Weights of a small transformer language model.
Size: 24 layers, width 256, 16.5M parameters.
Architecture: RMSNorm before each block, tied embeddings.
Training: 581M tokens, 2216 steps.
Each number is 500 + 50 x the weight over its row's rms, rounded and kept within 0 to 999. Layers, rows and columns count from 0. Numbers have three digits each. The size before them is the row's rms in percent of the matrix's.

# down: layer 4 MLP down (transposed), 512x256, rms 0.0513, rows 110-229, columns 64-95
# gate: layer 4 MLP gate, 512x256, rms 0.0513, rows 111-230, columns 64-95
# up: layer 4 MLP up, 512x256, rms 0.0513, rows 111-230, columns 64-95
down110 103:505475470553533471496594535499430418442504480509434437539492500480561566455459417481554433494442
gate111 095:451394525523495501558561466519516540461521411479480557463389517504410505426484469503448531610577
up111 095:534484525481522559494477504528503499577537512516419565455581446508496500502506630502540503476466
down111 095:462462542567436488483545475489523495466435520482416405414447496458542423436516478555512481447486
gate112 101:478579466567485494505453452630555449526493492538550541496556480482476508529535464484563415529470
up112 108:523491576564469472452450527369471562500537477552407435528490493444493432489474560545496518556569
down112 110:500476511533497585479552570537506499575521550522540452497530473428475516478401564471494519546591
gate113 102:554516524492555414531565513547487477556466463439448485506502453483499543487475505499433504478459
up113 107:583478566589506450572497518521579589545542578489474488503653448450528439462544530457512570500476
down113 107:512528454457519490627454488510514418462556566515449455475542479504490517492517489412465572541429
gate114 090:444503471523548491433476534571542537566542520487447514471470422466499502515487583486531435374518
up114 103:489520479541529481512497545475523517539547539540545524560449572484460569493426575546478458486503
down114 092:477482490491486447516515518506503552541440524483546512376511493473589428517487417415530505496458
gate115 100:515542588589545475490521615485514462430553476501492495564522432517476472538445571536458538471474
up115 104:481525501539461458532539607465505498447615494391364504522485463545561462498550505501551515489554
down115 091:631488447399591572444471375491448522586459459624580500569445600499425535550443569576449458514533
gate116 095:545453458507626486483488476491407539614479474477571486507431444514585538455491523515454497412481
up116 104:449566591513411541484396466533540503461526541510507524408516471497499503536582498477572462472522
down116 091:535452426533585486506435430474508417539513453513549472578551493441511506515494547490425401494495
gate117 097:489591469469537474503438478490431469543487476494553501495569476555439417469458475499402484449488
up117 102:539502611410474442438534456433416514468390542495607476488550476528478559477461475540565481411536
down117 099:514483522547475482544478449540534550530559467568463574523473580461508508576457576485481532576488
gate118 098:507532464490574539443463456538522436551485517570633422431542552466439594521604501539396550459427
up118 101:497503497499465572477500462471603459520473474509527517473467632448570465572551514457414476469428
down118 101:488559574525548534594480618488616512492516429478458498611430536490485524492530417488461463530509
gate119 097:591559522505450420542502481511540434480451431499458431584477538508527581485495495487491436511601
up119 095:511585528489455624523474538498521491426488555493464483522457516507503598425460604437461546542523
down119 103:526502439557503442487446483546516509520568566584510491449465455543477408449618524500521421515491
gate120 108:486609421466475492529448525519479459540479523405563536510462404508567523497507404471499488542529
up120 103:550516448550460559520592514515506517494480458544528481597513427488520499510588522459485491522515
down120 109:465556367503535500529589416431526454550450536598441497576476436494510569477482591538411518525536
gate121 100:579541428559568478531441507514486485445512599494510522496557454468582574469486467317486433457503
up121 098:578579518522504467501569554542444505518569567446494588550478486435578515403600490459618518572521
down121 101:573470552440492445391563507448527487473428512516477458485487558552412505652538531494568534479443
gate122 099:568482597506422510442497580475512563473480480490407590474493483546551458531468503455535521498484
up122 095:482633470448509402427550497501458465548457522464568446422523528539488498476457462447520535507575
down122 101:399484475578540575516495450514557491529429526485496467525625496392422596469545548545435515508423
gate123 096:490523501474500508580531508497543551499526545497388539459548478508452508507480392549603511440567
up123 099:480614422460524524444588484476536448541454498519520577500528555512523489449529582509471554457534
down123 098:516564515470498501603498477460478619493485501422458575474497544417509570396497443459565427497419
gate124 099:559496452534508613540485552579534488528545506505467539470509445440489560524457515478467483507524
up124 106:437565458472525576408478537594513511410543522494472476434428569467549443425469649520479485536548
down124 098:397487521531497524542469454395557479592523542471504502495584491562478558474449461467520450489544
gate125 102:471459495475487408542559509524523482482486466504488480491540503506472607617501448466524468425487
up125 094:530524502527517558435560526482484523403575582455471550487464494512483512464498466549510459469436
down125 094:523573493575505557550462507566508474561423513463483568476448472597533405424569509520399524533449
gate126 098:448505491459497501475514479476563460425569501502507533485501531593515516475567508530468535466556
up126 095:479466534544480459579582549547559535440568574526509515478497559481524556442495542555435454568515
down126 098:427499466484520539530519474511483481506456481464484471462483527428474479452482532432461530428547
gate127 101:512423442554505511455488499531557460472510448487471495490482558486475546526578428525387503503508
up127 112:638525529548469488464569495543436559514523557636546508480530435515511553494507456483589492558535
down127 094:375550478468521481536469496440500569487438491450460474571555491510537439455448542536470526473473
gate128 091:465524458457522505403563460577412515443530584532480474506608507484403525548520521545456429457488
up128 092:505580565495523461576485548530487506558444514536516425454460496475513510445441436538526517503523
down128 093:488467511543477503452497552544490501458527544490450539511573430535586455488504446557490534511392
gate129 109:444388508593580430515562495458541501486570509469389621576572541427489609447569429461476505472474
up129 099:544556534554497547467494353476520639402540470389547403501533458539533554475521494523420435489469
down129 099:408368470510550445576465570518555423439568490435413572503550514516472552501529475519506437450561
gate130 095:594414543428460585459434528465583515519516437477525558548499406489461495466595494473444509468445
up130 097:430488548562568621627488410521533520484445484502458500478520547449534510497442550475457521425526
down130 095:533445438439494381420439557444470527504445414537570452523429528616436561428449469482444420545517
gate131 115:529498437547536507572464510520475392515504515541452566468562411520532431485549428557509459521513
up131 104:537445432543499464503506530511576398514475539574473431497508459570520449413443533433453451479443
down131 105:454490510407536507533496649529488506491496436565605429529483514536459531479519472470479547409477
gate132 108:482586365582528384549419472565598543449464564478438560463574451504450546481478499530426412532436
up132 096:442444452478543515499465540423443484536442569464563531475393539435571493396494514517506511427535
down132 100:512556478603508451465435452420593427503490534382444554463520523494534614506536444579436516511465
gate133 107:494429544519433413577562517535565496478477448560458485593509439464399550473574407485486477572571
up133 112:580503504579569416410539475540425558482524428455422568522543479515471466458490562411574547496527
down133 116:510577379564491510440574449481493497490488441470503474561558490544446492472422512487500388461602
gate134 091:543453516485507436495530529521545460524390538410518413525509499541538483597548514551475600492431
up134 095:488487528518459474486582473454531361446618499546437485497542587487535439542575479520482513598555
down134 092:451503502486516492439466454489524604581431501483555560533474541491473521487607449540588455530365
gate135 097:622489522484520521565440457519520475425515484450486539522435419480520485522460456495536429562421
up135 094:531481519463463526472549522489392465472437440509504475579498557485531462579554532533485509444619
down135 100:527471455496547547575518506467549386518546445489461505508508573558450482593448484486510456555603
gate136 096:512448456439536532414570463526554527546549522556461486477423551429592519375483361538550537503493
up136 101:537488574504552459558464538545513537542503547495570460480550501377511474508438506477548441469491
down136 095:428539466526462507476463473510497489457488487499499517568450470545450430467518585449465511480479
gate137 104:507481463502554665334425595492511491526497532466533634435600390493557512533590457502458405524495
up137 099:533521538449550478562517526509452486491471492538629394462449541483501482492504498553427562524526
down137 101:558518468553407618467432460449547568426559533409504542459564435467500524526570520454483359456415
gate138 099:530526488574460472537504410522447505552507459541540481634493421577450509496459470495578519498453
up138 094:495515469472431483553579458426383507518522500561453521580456496529534498588450454565488521433423
down138 102:487436560440547532466481434464555535556535554530509527395535413450515495471559560525378479583578
gate139 108:478514502575497381517464486517553450501538439487416499428501533569416496590490516467480540431511
up139 093:497578489530583503470579564550527412568483527521457521437481517447496435431555603397525377462443
down139 101:475569580526508565532519564458484489526503504497514498560464410451497460446471487503548446564530
gate140 108:466596446513453505524454426450493440517474582461465513536515555528513600539516444478462574555478
up140 102:463541527521510630549539546425416480440467552542553590506531559491519497441498471514536474588465
down140 100:531459515499553401364494542516550569511508519510488422502465424479557370535576551497520460437539
gate141 097:559493432508557513548493557506483532561493532479383559482527565546403449520466522512599424464409
up141 101:455555504483544406487612487482426544550539525511498452471421479403458505546453476507493526473524
down141 093:550507517520509543452482447440522521460463414554508551369536467582632553549544544453494524455522
gate142 107:482476490462487518533483509445472522486525570484427518542578398520430488496570537486467566562581
up142 109:542491498567513452567513507562562611544449531360451488497593588492487493439554450452484523590475
down142 112:532439508517532477618473457583544520595467504402455491523555519520497469599581451539515491590557
gate143 093:617540441530432474573471594541595529525457495512376519519527496416497415439624541494484441506520
up143 096:506462478454530528491502588504597420483424497454542481468469605415522603509562504465537452546473
down143 102:440481476503552532452524466427463563570523523511499559491436486506497558570442453512426633475430
gate144 092:557480426470515528534508462552482548506519505507524539450464494546567451483537469535582526475551
up144 091:445484498549434443488546579590482448569566485480459528461554515484607496457539512503561460441456
down144 094:457428499400571465478468357523564564454467561496444468526524486459499432531450594444425486502569
gate145 097:590518449439553528478411573410492532513584536467513512430511487539450492491544490446525573555511
up145 095:527447477493448453505512434516429489560553477516497478409634524501461504518504459514540510546477
down145 100:469576488492476480420657522553495427481484414517494522626537502449532455553573505448442530488498
gate146 103:417488527554497538518539484522494500502478530416501513556497439493451484577480554554549504500480
up146 103:544537538512507427472480483526557536441521507451455468516505501526551530546529515397439461471435
down146 101:494414477453518582506469508399516519493521415415555581407424524496504501535431480575498598527608
gate147 095:460451552648561472508467498579498556589471415435574512483465496537499488459478512394561587495435
up147 094:573531478545438525392520554463461493510517495578506513466515533544478486396455530569541463474501
down147 094:502567521430490449503492496555544514495519548439514486489502530485486485577529543582342600587525
gate148 109:496416518529532464562512476486547437405481469480491497426531536506515488482580508503454437522467
up148 100:470584529536515467606443509489573454571494500521519417493476477586613497444525536552416422485491
down148 097:447581484490566491492467516438424481632523479494504520531473425514534515488404563466515532549467
gate149 093:542560508606420564543442486575588498558496427458442570523425478549441548552550524527435502541505
up149 093:441430429608437412385495498467487627436584428555568573387492539509442508511411539530463453565440
down149 095:533468543505535591579517502543543460518470528459455447610509450514553627461610485414563631471517
gate150 106:526506544523487541536533445453517508490522545544515495485478477473582580389434501570503446482483
up150 107:480514549520429442557566392557571498506462472416463483473506501574565483468527527595575459516542
down150 107:506452563402482458495499558402565476470418580530497539554437522496536466533540519526506407517473
gate151 106:407493538520526466422524377503509433655429510490565511508437435587446496415511498500484443579514
up151 103:579491372499472516516517579588438565443490412452462423475503540356424598536488486425478464473504
down151 105:371518571474473457567535515533502483550499611410543512494541473582443453482428450489532456488582
gate152 097:526476565484516605513490564527415465583453499489525514455436461549497498387462516519543527499447
up152 109:481383479545490533491520501473471559577506488503578498483465454420504498512519402527469561560537
down152 094:513590489469528520455434502488470418412526515538469502493462481607449505496507628459534526451489
gate153 090:554552509483400477527477544438460451431534470446416499438427406442401549358452529442507483540460
up153 101:497450461537524504568518493372497537451491664554526462488625476404459578535533567514502506518501
down153 095:540506525524422454403457530548474441501527390494493533600380564562502479453432462467405506552455
gate154 099:517481512450587484479477491473497452558544502617452556552513550511494475532508558565564498553461
up154 097:521514519444505484470543510577504463464490492487585504467478525551466461471470603487543478604481
down154 095:482477545577480476492430496549548481511451491458478485469445426511466569498466474488448515450540
gate155 094:432487457489437468461530571497515475517561463577504603526520469485619560533521423492521477570534
up155 093:498534520569486440462555479514406452454493543522496479553463484594511557449443418412548600493539
down155 099:566495455571443518549523503469549613524523492485520431448380547500487400507462512459613495452492
gate156 107:499442512418461453469478522442430481495526490456511512495506521525455494485442451612473432581562
up156 097:495544434580535513537642482492493451477490504465522465464451582607381458511466532460545555516417
down156 100:554447550427444465416461562494548445515607482511507516510558528444443539536474439584472524619554
gate157 098:539502542515494596529472580537525502482463510383554548557492472519525522499434545510489540516501
up157 106:423494505545578482538559483528509482400540463538500469448432496527536500448560611539484561558550
down157 095:532588474438497585563451554510489517604542491532508553497596551498504465522470405510614454466468
gate158 097:539562483415489614417521396547453491466467417498419515606553447483478437507457500549578501496492
up158 102:613492549526368537506487472523511472539525396505525471558489475506504481475514529488584545528451
down158 099:398470555445527491501578534414525523504556588499571494460467488464567555522410556468381459442486
gate159 098:548468513507480474476583420495490448509479481371523444480483477493508493564523425482504560533486
up159 100:526405536509488557408543517541567523486597567588476542528441580461388472519487501482421464418444
down159 100:535481497460554564531467501515544515464515485487444483450577424486470521568510441527515401517551
gate160 098:503556425490596511471479479492555608541492475472499479558548523471583483427498406449472511513489
up160 105:601596541475547491538526487473517581482490509457547609554564540483564528388443473470498523506525
down160 083:469406516542433511513470490514482361445493524494429456509428503548453492561599559567521493511449
gate161 110:504582505519513533451487424567436470446493487545549579435371460477507458593542451496535504561480
up161 114:529491503485538494503471435478413577396541558481510497573483420391453508500515520563468513583511
down161 114:483455515433565529462481504509446527473522489508566506522462491443504611496621575593423458516526
gate162 091:497496422491503508346449502526499511415593510510431397516495465461497495511512495450514465491367
up162 107:509490442448467537555432483357579559534524553591613550523474562505463526464540514605513524419466
down162 090:498428604559513504545523535626421467512421516465410433445513447508463466534494485410419524572572
gate163 102:489499540473566527474576514415564450516503519485552508583520511483496445506531456422605502473443
up163 100:530508574532437489466530540499576412454550438562462512592550513520504465662493589427575434409492
down163 098:465468466463435496438455476538445592429380488511444482447471479559495558439531493496447474507553
gate164 100:541502490444500438466479412467404500489551531504607471532493483606531583442429492492488482532569
up164 099:536497608489580438539527512405533493525546494536364504402496467500461492548493485528491588550467
down164 103:513387508478451450537455542441425520459477512494486480502569470568417488365475480505471491474572
gate165 095:479505469509456515457466444468522423417420477442513447412459521536541551512422576538468498483521
up165 101:515469501453498437536522500574595511467515474467479471565475585443456466487514484468487460586553
down165 094:484508447549419502453509449433437513490465486441589547441498412528542530535441595496516495524393
gate166 095:494461502515370497577540523419464461546506568430547469498506501464554527446498492513483478544506
up166 099:456452430465514479563551500491499454512519562463421551562591429503377488508469478420428514568508
down166 093:542466528511439498500465522484432480534476489562579435441507570528557523468538553583490498480489
gate167 100:584553582603516463441466455574477442536593505470410511475501506494539405441547398486503378539482
up167 101:512562408455593474515444515502464588520548522410539523514505416456423549566576429394473491546459
down167 107:462464457422548499520507481460511552466531492421506536543517510535476623507616478523520528538487
gate168 098:495479436540529355536441415523453443676584496581534533401563533509569516515408453417570424445431
up168 096:513535518632497487454428502541588452474555624537553558456498469513500455494585550584455561455385
down168 103:555442502485609581518535561495517474513520511520473405577465391492454521506501559518531499512450
gate169 099:491536477450544404475490527501439426411498457505484442472400465569484505504515508548551473531483
up169 105:540466432491561497556543510475465523455529493458490453486513490550511403573495577559515465416503
down169 099:541524547536467546522574433470538549528493537442450546442481494447521517402441495473555512485513
gate170 100:488591547577551490504420518562507549540448490478573509482483483391449413492580499479549439529548
up170 099:493499473541410529522443468618538495564491440512509456503437489504553491492383462480543519551487
down170 099:499531492473503488484517509431419420428507549497388538460475559589536461541518524525461462486489
gate171 103:524532423600504510511587367513502486511587510528441545517524544415510516489458457480494547513489
up171 100:547506422518481524431567465558528532528535453447461483585543614493515492495525432460458534449520
down171 096:485446556486507509503424565505498483529451421502538512501463492555471484580546595433576603558492
gate172 112:453339463546474517459465453481520465524483585519550536509569526518495501569447551479473475581474
up172 105:546526466466497523530476440544475438447396513554546362476490505392399549498564576411429418473431
down172 109:438560492496507509442510545534476536580632465480475420469508502573492429497486564514502522470529
gate173 094:499433556570458503465527526415491433578621592459492603514483463473561483471470556511560530529512
up173 098:580485569424460506472454497473459502543508489455477543474490569428529531502482478539516529490562
down173 095:543516528478423463512491430554509529447497450488528490513570505550550470525628588431540546556423
gate174 096:506590449498530481480373435489513499489547565498493534431556543470486477596515487495513589541532
up174 096:503527462489441534498490481470571461535532460541601475419488477468524639461538425436387425583602
down174 098:477523532503586457479488456516446544489537537497549564519488564443439438486575444530559561532556
gate175 096:460541502510563534504476522476494609492477481529494487533486518579467520441419488492391464458598
up175 097:558489582501516502518513461527482415436510523533508502608528504567493526477503622551484539475524
down175 089:499552482558506517495536524463530625518450457485490496420482573476562528485532441459508514536452
gate176 097:442454555435626560458490495574444518446415415509500495514511450446547596557496499467529433529506
up176 096:487486430494505544474502442574409529533523490496462506560445501559501503461530539523560446570527
down176 098:555476521466497498456528545492511481568628522442499507550495502487469493506472562512556560527491
gate177 098:513589449337499531559549446542529523597553454457480472441456495499426446578561391529493440422546
up177 099:528539462483561490477518542476464593509494476469588548438478544504487491574518544518537525445470
down177 097:503500593524471460438453509467562507480418491514402553505521412485612549456488514472438524536602
gate178 092:527450440482420489479566501533470471532510471418485547416510508472518406393434481492494556499561
up178 092:543463515467556560537516495527487545462541497499505505562539472463510475600472527559414522492484
down178 095:469503415393454461371493467495426487435473475591535556487456451555469471479441448547418447534584
gate179 101:548558573513466549580543512456542418480492422498445472518393470383491524429486503567572520462465
up179 103:370487507420514537434486554438520470557563459461463556499472433427521491534503456515431488464528
down179 107:458516483473585508411451543450518561527589445520552536546507480461541515537535399533460544544400
gate180 096:504471472471491549521485491537569495508496483479417554497463460659568467516502530577561436501495
up180 102:470507576489484499509512564432560531555434490608513559501547412505482542467480556511402510583539
down180 104:436452518464484509462466507596506622496476429492431439514419340484505549512515515525477471479543
gate181 092:502588444510570540548453498492545578450517469566522396485537559544514514552516564524494456535523
up181 103:607534628503528533485535520458569536509471497499475513509418458424469480473449506482450405407424
down181 111:492530466574540572485469492524524460498477537532591463508527460442429505508408433483495449559488
gate182 102:512529480499494491485453543542472527532527515433505365512440646524511488483595465516504537443497
up182 102:552436452461494495475496591555461513477408414542522526445610562547522547506444429467484496565472
down182 103:456510570472532573557622531532530492450462540532398616559483445392532489603490504510577497569442
gate183 106:505553381491481500477502483517527475460503493546463553523457397500577518529458608492444468553498
up183 096:578514554521471511586468457475516533503482501500470464567563538469528386504466382497511489522528
down183 102:524489433525514518521562512551528459500536473614411512511464457447479623516415578480526525464488
gate184 100:547501533435520397658434522494572516484465555544489449511540446435495465545501484507403520521574
up184 098:558514588423462610573474515504509516519558584497539495406470480476477433508453464519511467495511
down184 092:458508416618500543416517527513423526500463442499414528540498583479495492439569519501596540431433
gate185 095:462546473468490514604576497602495525521602552499398410508558571574479518453413501474493463434505
up185 093:423409447448515496531550427478476556451513594498463403527488562507571418505472472492481497560547
down185 098:534515542512475425468541601562495512509496424528475580478526498495513578450576486476444510508498
gate186 103:509488476404416577420559390417525516516477443425498528541477435489496545442584408516430402447485
up186 102:503547446498489513561556534490521521567412449483552545451571580454515497511538503464550481591663
down186 105:547522552496476528449475488513510626450575583559395451443410482523506558499568505596529465539478
gate187 098:423514573463503436464512462487471535445541547486435465529490490467614529509550428581511503499521
up187 093:515432455328576532477466442462462536406579618532577491500541493433432501506589463494491470447501
down187 097:460537586458478502422482480561562470574488506523454500649500520530515543491409480547520462470583
gate188 103:580529535507430405489501558485563559444473523441493620507534447507497509491375589496480554497489
up188 104:456496545506561574443478421477421429507470470465543487522554471507466519469524486479548469498628
down188 096:538567436529440451490524518468506475483510490498461577490518423467534472547465499567453504505458
gate189 100:467502450491532538524455388521476538537497363512549490528494533521553522541430521541452505445455
up189 101:525468528515576459507442508391458509558458435499502451515488594419434499622474482537428500469587
down189 101:453455452583538446397524491478504497485432450540527560530586370535503566518534599558413489449485
gate190 102:498463531528467581464464544505486431494464506561582476463451544465498503487529442498508505469471
up190 100:501443524497464485427477440577515502436494384511452476521481383489480580458494480546471478552473
down190 094:497474450450505441467478528460589502508510468542436537427505540477506427579492513481493511402507
gate191 100:410523556504563417480474449423525538446418467514388377405454529580418493520460460504510532493586
up191 105:398458474518471446531548460465498450481455468502434515518468541548539650475492431476450424527457
down191 108:505520534563519486517581482424519440501497529561572529524506531496477587546534516481524391507472
gate192 100:575505533524420447459474392544470433522536449514549495479492512558472533559547512524516519492372
up192 100:487548415501503549497544443532537440542520449512500510524483483505466459487481572470450450448470
down192 093:467478583560516454546459481428535453456446595525493549484485522467526504428472567504577567492568
gate193 102:478547500498528511548511532521454467510428529455492463524475507440471498442514433499457541369471
up193 101:510435557496578548507487479554494379485461418448520464440491549492502569616455464509446387448524
down193 105:577528470494548498538567427528493458414458426525506456504595532408467417531481576513528453558483
gate194 094:506426496512472520413527515479532521447505488477479532589499502406438482512536541569451501445489
up194 102:483590483505461559612474463560470546481609493471456473428559567579523483481438509498434488542454
down194 092:504382479524568490348529547477569479530407559515537577565494478463532446550549506536538531422534
gate195 096:532367535473494457489474456495482473436427491549514529493600584557386648412561480458558515550433
up195 103:498441504489510556501495555427547567499497489513491520475570596405406458472481491504505482552511
down195 102:518600487511485474544507572605428409557501458442562424454398448582624519614464451492529519411468
gate196 104:509544495457461452528521502434599514498528397468525492490536579498455598617418434484553544535456
up196 098:498490540444508526467498514446437477486478590435517477514499518466490478478529483530453596490640
down196 101:499525472483484466530463505354555475427449514536504462617582616541538533547433460589526604559443
gate197 100:436517477578436613521511486579470467459460455510524422447489531458537500459529546496481502451543
up197 106:547478502550484456594473495487437583469527496507519567475470586471516512564598533549445527452487
down197 104:491506528493536516534559405429462453520513521519540440479474492481492415457475462410541460441547
gate198 103:514511479551475503560488531484426494477504481455552531490460532478471499531455485536482601394493
up198 093:486464463413400579510506462584533532556489576494474573560646575446466484505538525486625439466306
down198 099:521500447597461516594573548522419480545491493493481548555429528464445430525454486535445530452520
gate199 103:423434480409497573502457487465631427493517475442464516454499474494570612424439540483506583480502
up199 101:470408469425543448408507428480446526523550503554535556575471507541481408512502532483415576586503
down199 101:538576495524435519500394524439513477551509467513458544461555485498479506540585486524572492470508
gate200 103:493405617450467538499551437621426523479516413490452505555508532510434486551507531466528527505535
up200 101:495557554372574501424492536418456579615515446519594569491460468568498462455516569550576487536460
down200 101:511539466503434475501495477489598446502483541563443446428460516413493633541483447536492577521529
gate201 100:489551467414513509459466533589516491578428437446474537543497573537498515479492453522457489496461
up201 092:467497470495544502485459486501566451543430450474458481469537451477587500481544582511460484504493
down201 103:487551569528475457491446545562526503459530544613618489579403554438593474526432548531529537490526
gate202 101:450460459577514461459433482501583420492468565393559558422433425521539514459478428485543503429594
up202 100:559486500570449461427524447502511447469524507462538391536439477370506469447500496511522487544470
down202 109:501544473504465539508479452472496547496554497544592485507463497456549475515494525539541495521399
gate203 108:495439424482513480580498504525425513512529477515516521478478441464596388531545622522511559395457
up203 104:564462440534499534462598519458453421524435526552416540506541518540557566567468491467545492455550
down203 106:573541512484525444576527484564508455537443514527515485434494480475546449529494472549512492460472
gate204 100:569403587485498520521472549520461545527553520517448544587540489506544412459503430384540441453548
up204 096:490580523443450453587384626489478532405499521531442500496502482549581478524538573485436432597528
down204 099:557430542540446580452469426510482490528500499463522407512404556512560513446502491516539580524468
gate205 107:460493457483549393441439433419493438521454446597462578507567408533488511490480526594518442473466
up205 099:567484443476488532538503536577518431436380511571534474550492498537515507599566447492532452560538
down205 100:460506476452489571487502512529546587601534533523545449577390583459420509509576451483534502434498
gate206 091:598531544507573405431480480500496480579546458542479517514523437479434465467626515562535469491416
up206 104:455447557585508447504452478538611474461478501531562505449555415550442541483463495428481507451477
down206 091:505519449393455618506547574521396467481452493486436496504482517514579493490582497584505442497528
gate207 099:553463557522490452495522552489427437588578546484579557450525484523446471522562477463501461522478
up207 099:480528528407522497461460555525550444571544452492410464603521503399479555477588474438463498406528
down207 099:472441550521520449520455630516482508488492553538581523498468513555456492539491515424507515600551
gate208 095:475440493477535503470515463458548554432558528430505555430473514527479563407431569487407505561526
up208 100:430504500471514470539408417476596526405481596566503462492474516510474547492472430456429489405468
down208 092:598594512550429420458480529498511411554515452515482462558471560475488507587559440478619475516476
gate209 105:603552496419524563438454495496514564535441587478487558476486472545509488415520457597488532532476
up209 109:490525456561558547523427539600458532507542488522484511562472505503479407548538492516480497461465
down209 112:390497423447496556532445501444390534484566482447529498474478488469413412534538478438584540515467
gate210 108:519552476556506632498469470551465530544502486517393458593454450469580550476452508495524513567547
up210 110:468485498515501444515557510482500512390350485421568486526540508521449541531534555609534476444534
down210 111:520567524568532454445526510487525635499549504426545370464525516450497445460558525557506504512461
gate211 101:503445572460484492444559453527500432441535453520479548492499496478467471445497456501497475499487
up211 106:492480519447517577491503502464482463517519516508527498518501421404538436465485509499647516559530
down211 100:446593422570401530487592465536479565547537528487541560607469574496493502517527512474459455483482
gate212 106:510563445494552474509431537508577545465523557483473544485505513425560580399542513450462427558488
up212 104:522481417547609497502505457463442520462529515538541505521481529480453631406454543467457453582423
down212 104:395484572484423521498562421523543542476507497426565417485517426482529494459502437480528467493541
gate213 093:479451510522515447466545377480409536503479493545470535500507496458508453503532555492480434522478
up213 098:451446479609491482472497427536512480584512444512513502523546496492461555488487452469616532576541
down213 093:571537443529491471562535532518566535460469536535507555424485495424551449494458484509447510488430
gate214 100:457454435488540500475456515465574457490436517474521386480519436466525456444488551468547528424565
up214 103:483468473473457446440564548466563478468531472489482395369466505474535576457429458509401438534559
down214 092:627589507486649558489437467496489518540524492511516508483508537499507420554565519479505483513497
gate215 102:548386495521482491561527413470571479420520451611521534525477518419440584478502401547459543483417
up215 100:532487550503467557454546565486512557467415518466515602453529464487552510516452601531490396528460
down215 093:548449426524440497595479411559568466501587460588473531534546532465436559471552409563481657446492
gate216 099:520568504460581585471506460376471554454439569503519488427563465534507444368482410469564542434453
up216 113:520589467535492509499440504467558493465491485523462389521462477448458545543562521482462478502483
down216 107:449504561558523519505330502457523454584500387464452493540514581541597588446538461485471384550462
gate217 099:514562539469585493485472502482535490475548494613525455476532500485581508524440503477516458538552
up217 096:436478522578436530437425516536521419531563486544493465512487495538512551487541387504516460555526
down217 103:520560552512484420472499508450438480412508493522462493540384396539534478585514493513598491413605
gate218 090:532533447435528565478491465551498559504439511530487498516536503559505574543584480480562518536499
up218 102:506588510420519562515461591575449547464516510436480527541470400496487504536578562500524555524501
down218 089:455400501540421454548504437426522499479460474573493535477477518459537438421462435515419488400538
gate219 094:402546436582516505476421490427571409467461485425408486554526521504470639566539436420477536654433
up219 104:495478526509541550555488575543524410437483487528513581506531490568484492461542481519474440531554
down219 095:480496475476468467491545517427571517519537507451443470528457525430512529434497527413527502581434
gate220 106:548394490542420486574553534519564502543513470467548466565534478518532480512420519560519480489516
up220 107:555498494471513521539533366514510440511540525463398434502409523458504550484513575506543427603506
down220 109:523445460639562513549491461503529427530524553496524448553503421493457491506513448473554512592570
gate221 104:520511453507551610477399478491463460485569401485408501477532475500529477569427561412600559440572
up221 100:534530467522504523439532455562580446510434516512377447508514351516429501459532541527436471474410
down221 102:531596531542468432434585497539572510468405522504478544494504485517435516417565480564516530471489
gate222 101:476436546608410502553550621470461479531465435502511473554498510593492442519512390416557457535498
up222 096:541524538478552455519523471532534528528495460458538591420440574473514512479485590465461527563584
down222 097:537394490514466486575447477471539492492465504480504616596464553555405496466434438500501508439489
gate223 101:585449562583461510481414476560500530496531470491525537505536515518489526454420411505475526584466
up223 103:456505416512407503478561566483525453531442458591525443488466619472548545512537455597507479407461
down223 095:621548491521539585523509489545457464441534583499453475503463464517496475513506465459548502550498
gate224 104:577517534518526416573573478573497550459464582457543477437541494451454432499559499514446506505509
up224 105:496516581531466359484565465554442549524589462474607511492456513435479590514534552448506579524612
down224 112:499517538493514547559372530586476473457561522573615493525539500463616463559535405421455469517599
gate225 100:460476523505501473537502468512453500418459522477602479448515564481507482475546509548541460506530
up225 098:545535499532631467551546638479487589548439526538559495505580484463571502411425505425506484516510
down225 109:508535494527432521499567562486531551570455397527442485515516507462503588450491540478537479434461
gate226 096:390523502505501484448472494516447524536584539529520530490516451453553449547502532560510476562500
up226 095:412458479505503495475504489454453549487494476534464497583591454592523589534444554509541537445521
down226 097:513438494508465588537529539506603434468515512438561515401383529532436451482486438451452516465496
gate227 101:524541456564565488561434475533522529573473483478480489502528549530484558493562499531472515542477
up227 092:464519502522455419482512557473499527476438512420451526515473622432506344486451500506579497468509
down227 095:526468454418454527506429444436468508418512457478474430458499429474457532537545500417438553501457
gate228 103:517464535417496502510514557495530481505521435547509556510409455531558535539519511544520501576568
up228 099:491531492494467601523540477453492436563456510512552427520373462480556499491443548482519536504488
down228 092:457441492442501478453545502477479448491546492503450544558597501495568613521541498527461474537533
gate229 100:475523475455459486500460540496554489416482482512616515504457553518530493448481535470552531528633
up229 102:498629584526563539609458514647504456509533417498534553495425535492432386510469484433516534445543
down229 105:525479569447631474481415485503542505557587458501468510453521563492467506445417581443529507527445
gate230 095:571598471373574449524528565513516422567531390474508553555429533449411515415496440455601549463532
up230 103:543463517531478497561438503457470543489484573619528476431499532490514580417485520432491475545546